{"n_layer": 14, "d_model": 128, "n_head": 4, "n_kv_head": 4, "head_dim": 32, "d_mlp": 640, "vocab_size": 2048, "activation": "gelu", "norm": "layernorm", "norm_place": "pre", "norm_eps": 1e-05, "positions": "rope", "rope_base": 10000.0, "rope_fraction": 0.25, "qk_norm": false, "attn_scale": 0.177, "bias": "all", "tie_embeddings": false, "parallel_block": false, "init": "uniform", "init_std_qkv": 0.0423, "init_std_o": 0.0423, "init_std_up": 0.0423, "init_std_down": 0.0, "optimizer": "soap_variant", "lr": 0.00501, "lr_mult_o": 0.644, "beta1": 0.95, "beta2": 0.98, "lr_head": 0.00822, "grad_clip": 1.0, "warmup_steps": 200, "schedule": "wsd", "decay_fraction": 0.707, "decay_shape": "linear", "final_lr_fraction": 0.0, "batch_tokens": 65536, "seq_len": 512, "doc_mask": true, "train_tokens": 175100000, "steps": 2672, "dataset": "wikipedia_en"}
Each number is 500 + 50 x the weight over its row's rms, rounded and kept within 0 to 999. Layers, rows and columns count from 0. Numbers have three digits each. The size before them is the row's rms in percent of the matrix's.

# q: layer 6 attention query, 128x128, rms 0.107, rows 97-127, columns 0-63
# k: layer 6 attention key, 128x128, rms 0.106, rows 97-127, columns 0-63
# v: layer 6 attention value, 128x128, rms 0.145, rows 96-111, columns 0-63
# o: layer 6 attention output (transposed), 128x128, rms 0.0956, rows 96-110, columns 0-63
q97 078:579539526464536530370408401486471581578501496456501537575508356401500573460452494460482498508537478524457519461476522465537453409447483507498487504487433490568436585495513544439572454483483452
k97 089:557587453530496471542483479427539498587539563411492460563447499477543466472546476493608380493465549572480469524507563478586461497538530557517444464472522549503509477613352541513558542453524519
q98 138:530538499483531459476395531481512537627493506438513425548486463449506642515537522523461469536509484561466536393535593403534433464436452472492466563474456454563550564527522576521530518428515451
k98 074:544569560504425504624491481447495507526474482501520458486506427506396533585491534529508557559474590525409470518552544480583470438555463476487567524502397471540503482488536496513510487535517548
q99 112:500594474520475524560456480440559485506502545524496506539468506595595457552481497546524594433536439489476527617550481533581512549499504581469465488453441589430535459482502444518521502506517443
k99 110:534555483514418546505579521508496454535479531490484466510536501456436528547540600538474556430488523511493548544598490499448447549552455456519457456547426546383477555512459479486485507578445556
q100 088:522548482557432454498502487507494568406489562547497521534531417525502497562485605504542476512496521528454503481481512529455528496494556438514460472549487520544478460551470449546487491480467609
k100 085:444514459526478603561511535419445462380484484494573386491467584426524531546492450553498527526602457494431543445473417528511488488480444458569500485438515563464457499509512479512560455503472401
q101 106:517491491450444449570507503582503480394473509542514559468492461466494435525449547482520579421536473460550430449484430568474508506546577474569609442462535458509497545445461436497478479576445644
k101 109:623550524482479480492473544501523525557528493492512529449565483511433516577454459489503455568491545502556506466536559527550488470519536560450462499538400513527605538535502463535558499435508419
q102 098:558498549484504531547595507540468496442496524573579473543521485499474487519499558553553579491569603404535463485557443578488513531517544507541607526607496543482424462493511507479519587544479559
k102 181:531512467470418489546514442523529532416479443472505489377547490547458501514413479499511603520586520507593531426506504465529528400508484525461506489530491492505520493543543451480518443516513538
q103 118:457474500409528483517509477431348519514455442405550502407499446444431497418565549500520475519364485460526417524513562482453494484475484485577452605541513482503512580469438506488528547523524444
k103 114:471411508497549474600535451397438499541438460567481587518481474402452515509564517481482434517503531496513322442472507548573555517460454468541522486509441546456501549484523535451495472453572463
q104 109:591483435457476493543484453486350489424621510411402506477482516487459414617449560515464482480421457512464532513414518533517534523532415483499488414519573536496537463434552518517475469486484510
k104 104:542576495542564473563458566428369488521550548503458515518553426495468506388515484500515522430574423440546504461477546532400561539513580549481456447493626475553515451463560539482489474461390484
q105 109:492491602524477524485482464438526447555504398515511477483502481441581465523493473606500401476443516425516524537538472618376465413554445535512483483423532512430527462463489421517514547534546419
k105 109:588567555485458485562519566553480603523533466554467459541483469520480483505506495499513443472499546369555499608530489562503554505522509522538528498417479578475531393544482407459475518565492478
q106 097:476495528475520495596569477563498462420539557488424479569538427438556438492519534511517510482499576477563572522521513487500549460552571542559517499555543584631485498533443569522542506558474550
k106 097:425492527549496525437494494455420577370485557461523537518521457478468518447556520499555471510601487480587520525439400514479545465500513511508477431552474430478558472473496449493595541558450491
q107 101:477390476537513461511451418462502480454532465564549516509604527544506472545542446543548553573533523555501455462414484531552483462464529500515352544519454471482487506493553477459416472568430479
k107 108:519457525388507553486515514504487559410470464475516470476447531418513457581463442485496575570492429548522471464454592470483579516529477465552452483489537437481525566468562551474495486477492500
q108 102:548445509479566415530513380554427484487408499418505538559493613552492536488534467533570603541515519538574537492484552532513468490500503470583495461543537426494555547575464434521483472473505562
k108 100:537437457591499473486481521413440510483524476512437599521583576505513474490542462446489482446494479547594489470523536487576524534491580377473462508527540450507467545469428518501513405477431488
q109 113:580513459575497437586510477503420462453465522511522524506564506495522454612437448508513470418487508403554523453507542611469578565516527461552481481531614481464516502445563414516481445480485560
k109 115:545535452488485427573448515395477548505466586493503438430474443501535525483523454454519589496502488439526497495523583608587532561541548491499532491537496532430496552536590482523524428509498512
q110 102:503521508448534473506535575511586393505505509383513490467527457533459483476477483467595485443636562527547494392402504471386438498500511463554445528478591529446516451479464510553596491390574523
k110 114:444472451412437479461563547452524335436525487567499476478499582577610512501535510526534375485533476535524457517483493494476450565574546468583482471465546581466589488499494451582549515482605570
q111 114:437507624444385601483500429510571482492571563461530600511475474420536540567507463557525550420512614442459614467476551527525489518563514535497519521538525511536503529539436527528464507491469478
k111 118:498536589536473534453491470442538459470599558516561581625446503563511472543487493491399482478556450461531570481420497499519479596508448577498389537449464606389466424465467459480466502503508452
q112 113:412553464481440500507492455569473563463573495521440552362607568431552561386457465492553501485414433628551491554500477466537547459501538577451549546541500477461460538571569545488514527547553510
k112 115:462473526547516506512511490547453618483546479425481542474502573506513574443477408426450507574490529533561511491415444401473525519553541539476526537535499509495471566567493476499538564452550574
q113 119:619493577488553473512523416531535574557466528493552485456502500590491509496514456486424504551421499485573533479550581543453474557392465443471456586521502404588462548451478629511503548500459453
k113 121:458418448501482503403467460484585527458514478569435489506493526513477519392509505548469446481533491464497447503500438530473501386454517497464362507524486495457540518487464524535440462526508442
q114 099:548505467521544450525479474473540496486502577513383535637506568460494504628526437507499421531519500539566514491484523483548537478468417431539469639453507468540566504464412475461487489471484520
k114 098:533480424537458496486485485536505408615453461486455499566521557436553464560472490430613489449517469479564564549428515530587490510538558524500511560479436413477524533484515556561522455522504483
q115 103:583542523482467454526600507572436461483592500436520559471474527534528564420460493493491487497429501491526502539470495545493565496509524559518589513506470475430361443491436455466568455512427487
k115 115:495482478505545503535525494560541539566490440478560489504560435542474564437546643520549514558456489511533539506442520522487555466486540471486563439508480465474435594503466454478589462575535502
q116 106:480611627456420503454451449518510529537498530494446480549525519464506485494525514480485447389486455372421587488352485448490534481467540504485533460512433530545426461537487515502561511528470453
k116 108:502572574461532437460477572501475522558524555467516530640546461537471523497512537448599464515470481480349540493417437490477451502507466511529532499457522540439489393515512490540477525509484451
q117 100:486490514424429488563478503437471519452512450491497536546438441453410544520423536518588506482516461469474506534504602423480502504521478499414428570440480517465456517571498420463548460535487536
k117 095:619526510407485536468535513541492476473577551531480484483448443474436550511492503540474436370396486446438401428436506453487473524532467506392592488535432482468483506461560497443559533503559517
q118 105:515499443599513509541490562483543512480537541573509497474499474368464574504530542607478500552473521489494526533519610523498407517553561504472521434547530565543524484497490500527525546477529458
k118 122:495465464612440544493534589490452404464525547514510474431441502476454416526526499551489425507470544457415502471452448512442450534572503465507548399462531496543463416512492463461419524421487501
q119 105:462463552461540474417489500474483533445448521524513528414492472430491449507454474473404585464480537420505475479482463485472571492510517391561460517534527456396418518531420478652543531543437563
k119 105:499479570506510412485486526384458545485531444564586580413578460496482453535572549474419510445376549499518352518430474505509496482470469499488504573571515457432509527505543483537510441622474570
q120 112:529501425548501502449431586515447547491449558431534555497539499475545511567478499464465570552564433470542417493460494544459615514425454459467547497463428405527517542454611528482523413488534525
k120 107:547534524477479499419444505471594529541482500501533613442495437516473491437507454483535439631555437578415484472525483596465516414427450532547529422493485491432485531422580514489561458500450452
q121 113:479588535508474455505469559528470585455574453383510538413416488445514434587460534520622518537499481553506579520552540481405597527476507508550508501483521444439483565483510571486559448507495456
k121 113:457586554535411496582501556464490508456637484477369616503500503439515458453477497545546403534377500546510468458516471468559510519510504488498454542493488472536462505547540442494585465487532385
q122 101:407501464528526494475541549482512547565586566542620517496418475576455523521504412544543437433524437388444585517459465522548498488448558533529447571523470508525497526510502478410500589438460521
k122 106:572457443484527471583552464460511498514568430438531479447380494435492556553467489527524443507501484451541510496575467424565537550441484482486446516487538519418511538490519509532485587576525444
q123 105:504476523546548613503579541487488409455512502557502513517525477397488521456510554433436479482531470521422542480525466464404540472488478570546561568480492550621512550482517468441529426513615507
k123 110:433548555494557535548636506456525472511457519443540464372481497535514561513539468519541459571428581462510509439461530522445548505579495513532543537581485441466509525528487522453539557452544451
q124 100:503516485519520478530418550476599604472452425494449521439541527518540403568426522473576478470473488397496518461542491541537553542559412504528658517543493480500526434561604537522444441403503488
k124 101:480526447520497394527413539489516443560500537487451501457451474437524424468390587510482384583467537636542497512496495451489465513539488515582562458433477512477513485504493506487516547491513521
q125 104:440531451552555510535562384447518540487558622488444486432445384517519559471486488528516441542499502452416553554507419410393434516501482491524570524409436467482450539492507472496481494484459557
k125 110:419505514542486452535580494466520513482570520476443518557497352425559569496433456454514515436438621488441578546534521438423455576520544550492519512456502520501500562532495560552458622536561544
q126 112:526524576512533469542483475473429553470522454511482477552530406489530522497494473501531384439509426567413505509465530395408492457506545483477537555456526573502466458445550555492566377435532369
k126 110:481584530528480487473513478504532637541548530508554500435530416498534497487454502570430430479484504518520495527530467546477503472560492497536563509485515486471520500452494577470576463406475454
q127 104:456502608543565482478553524458508488509479522616555496497528496505459466593411511592487475436507558494544494526430551450562416530478559545593526517515536540534428503604461504450524573511567548
k127 108:554601565544454514523596591414494532494496600508543507551611485540556534499471518512472564572563487453496427498447505457518538458510628461479513439581494536485437491529579522561513484557514509
v96 068:501530441517369545438524616533557467553486467529445507366513519483524540454546571557456564493445490588415491511532537431464574444511461511490481575521501381516485525520498491497499529584399499
o96 074:499461455505492444471445398536447473558481522402519495541478430558528497526540489487481402511543444484470508536438470571505507499497506579427435461456553581389523575495497489445523457443597411
v97 076:498486507502542552507443552488506504493493518576471490510547516535457378517500441590458507591396432418419541465446429563505468456452493462469421570477515505488507519524443517567440392484476525
o97 079:560528477480499460533517401536579559522490487489543468534443483516524486458442579491449454537567491551500487590419471487514528493513569458511500446442476471488523494474567453498516464623494495
v98 087:480511542440498498440514459481527531450423444420412530458495479527492546428486501535454429495420529524473489530444587420485392547471566495518482387461489425459435605526388592419525553542419456
o98 091:508608451483520463461494582494502446491495539539483353508572546589593523550554428465464537471585482505460469569539476516475480467496537489529512519544532524418500521437461435436519511413510537
v99 083:481491548533506452570537490534467426510540529590582531473581455485492409456503590485607485512481508500439487539407442577484417566503465357542480428548481469520492459471473499508613524496535474
o99 085:557395575482550565396439484533510564559538505466513514497521514441604520487479505479497494449496433504527491466512555427651485519492438492465544532530454429499494555561581489552427488525510456
v100 085:449518440473582522579477529440581482493490527603555399425537457501590498502557528559515484526512416476553485569541546474516537458544552584430487503496515512528540429415419509533527444446542485
o100 085:438416557544464542500552505539559461474483431541512638513480540551570477442479525522544493501513558530495460511475420497543468537483573477464499478592514535483413521599535411420461470514498397
v101 077:535521459481570453471508593569553378445536564515529544476554498450467388404478519523477512475493526483549525524492451507503380607414490439499436506576511450502383489467435458486485534504448500
o101 084:428434508376508537447387519404610502539467537501463474526580532524508621468432443434463436464553399471518516448423430439468475476571465424487469456479476585512484461421453450510486600555513472
v102 073:449507366530514524546525480519482514518553522509378464369528479475479534451512554555392469531458475525479486519550512439443461497469480521436512527428497595475562501445563526532450544529546519
o102 079:494464520422472542443556465554541511476506391498566514483510454579542444613480495493511474424499565439574580453391480538531493520461496514521508493584476590500563531372439397448423463552530484
v103 081:364418506513582497557484561456450471453653557482466470493618507599534540543485591465532512516558501470511600442540491442412595481612530475432497548448508572487498589510516522441487497489533506
o103 088:512519465482622430508485461564454615474488390516511521531522490573491487501527439477528542586583511561587597520482554447490535491398480475515489459498515477484540497474493514487472432545532482
v104 076:505505569532513458520486526512573588486506417530471539384538447563487547436392471560557512412587457516479513511369606425516470462478518534498448588531515533471393503538528516528552487481541459
o104 083:514428513492492551470491400551521563396539516416520516460590515400497520490537483449487556510492454486535467576542453578566453426560544458458503386514462527459483508466547431476535430498477463
v105 078:499535464446415572485565528519476582509429371464480528520515562359525597534469564480497532576505526453468489467470510564386439453520538515501561501491501540481589512495548429522459420501573539
o105 081:462503577459515502596599434485543475482499489407504485453441449459372464567546445574428502510527506491441486490568550473468493435489539499518499528505548462448391542503540605484398485460497599
v106 081:565507492530491497463565472435522511531489496551532454461479452544484495453470491404485482479570432459548524508563500573412471521561508478542500520428454493437439539500485490562443546530476493
o106 081:438532615561491558550381479530444523504624500468550540509460554450599551506502499469524527565493470531524524537495519499488547550445516477542565415474444511454534498593543460599573536446505533
v107 075:505573578521470507497564474686654438571542393531460538452408525488469488519494511513480549531485480508518495466458513577490415505450413529556515543508465481489555493528489478449546476498434473
o107 079:460483403465531419422472538465460489493508538463485480460493438402421519526455509553428469467452482453451455485439479582529684518455587466453561437491479439510446563508584496545479544538513545
v108 079:514527477581440531450500470471457487496554451539609515489496524532518547545545477449453511593464465448517551466549486435467502519531503533556486598541495483463476577540594451492431488545560571
o108 080:477588506430592506530496473542500575504502497459457474521500573445500440578456503574531494546401453584491539507547592500494538618505473465579460546415492562567513504431454570549460588415469504
v109 076:484480494489453462486539585451442379519445548501496556562539550526568472450470479470437497460531518462460431553421520572585521517473537583511489496484566452529504484442463598437456544509483544
o109 079:495548608546455531450436599521463455404463508525510424571512434480493549549504480600514585448531549540478503491495502414484500500524538519625538535508503508549436529441455460385590463567484509
v110 075:464561576499597408466516677588478467524456500405469447541503494476574416523517448437523561503456454526631555373532456535544462530518524453562564510486460409547500463505556475455514488470492484
o110 080:546544435540385591453471482423453467569565610593511576502429498557500596504500548463458479465393531476492472425510510551398504518539535514450433498419525456544609510464534577558549446571522447
v111 083:417466441617530586530520440503394543448535531445525484549558526521421494424484519451512424567510502593534464427445506424450564387462375432477436455561520498527400447477573439512446478455421534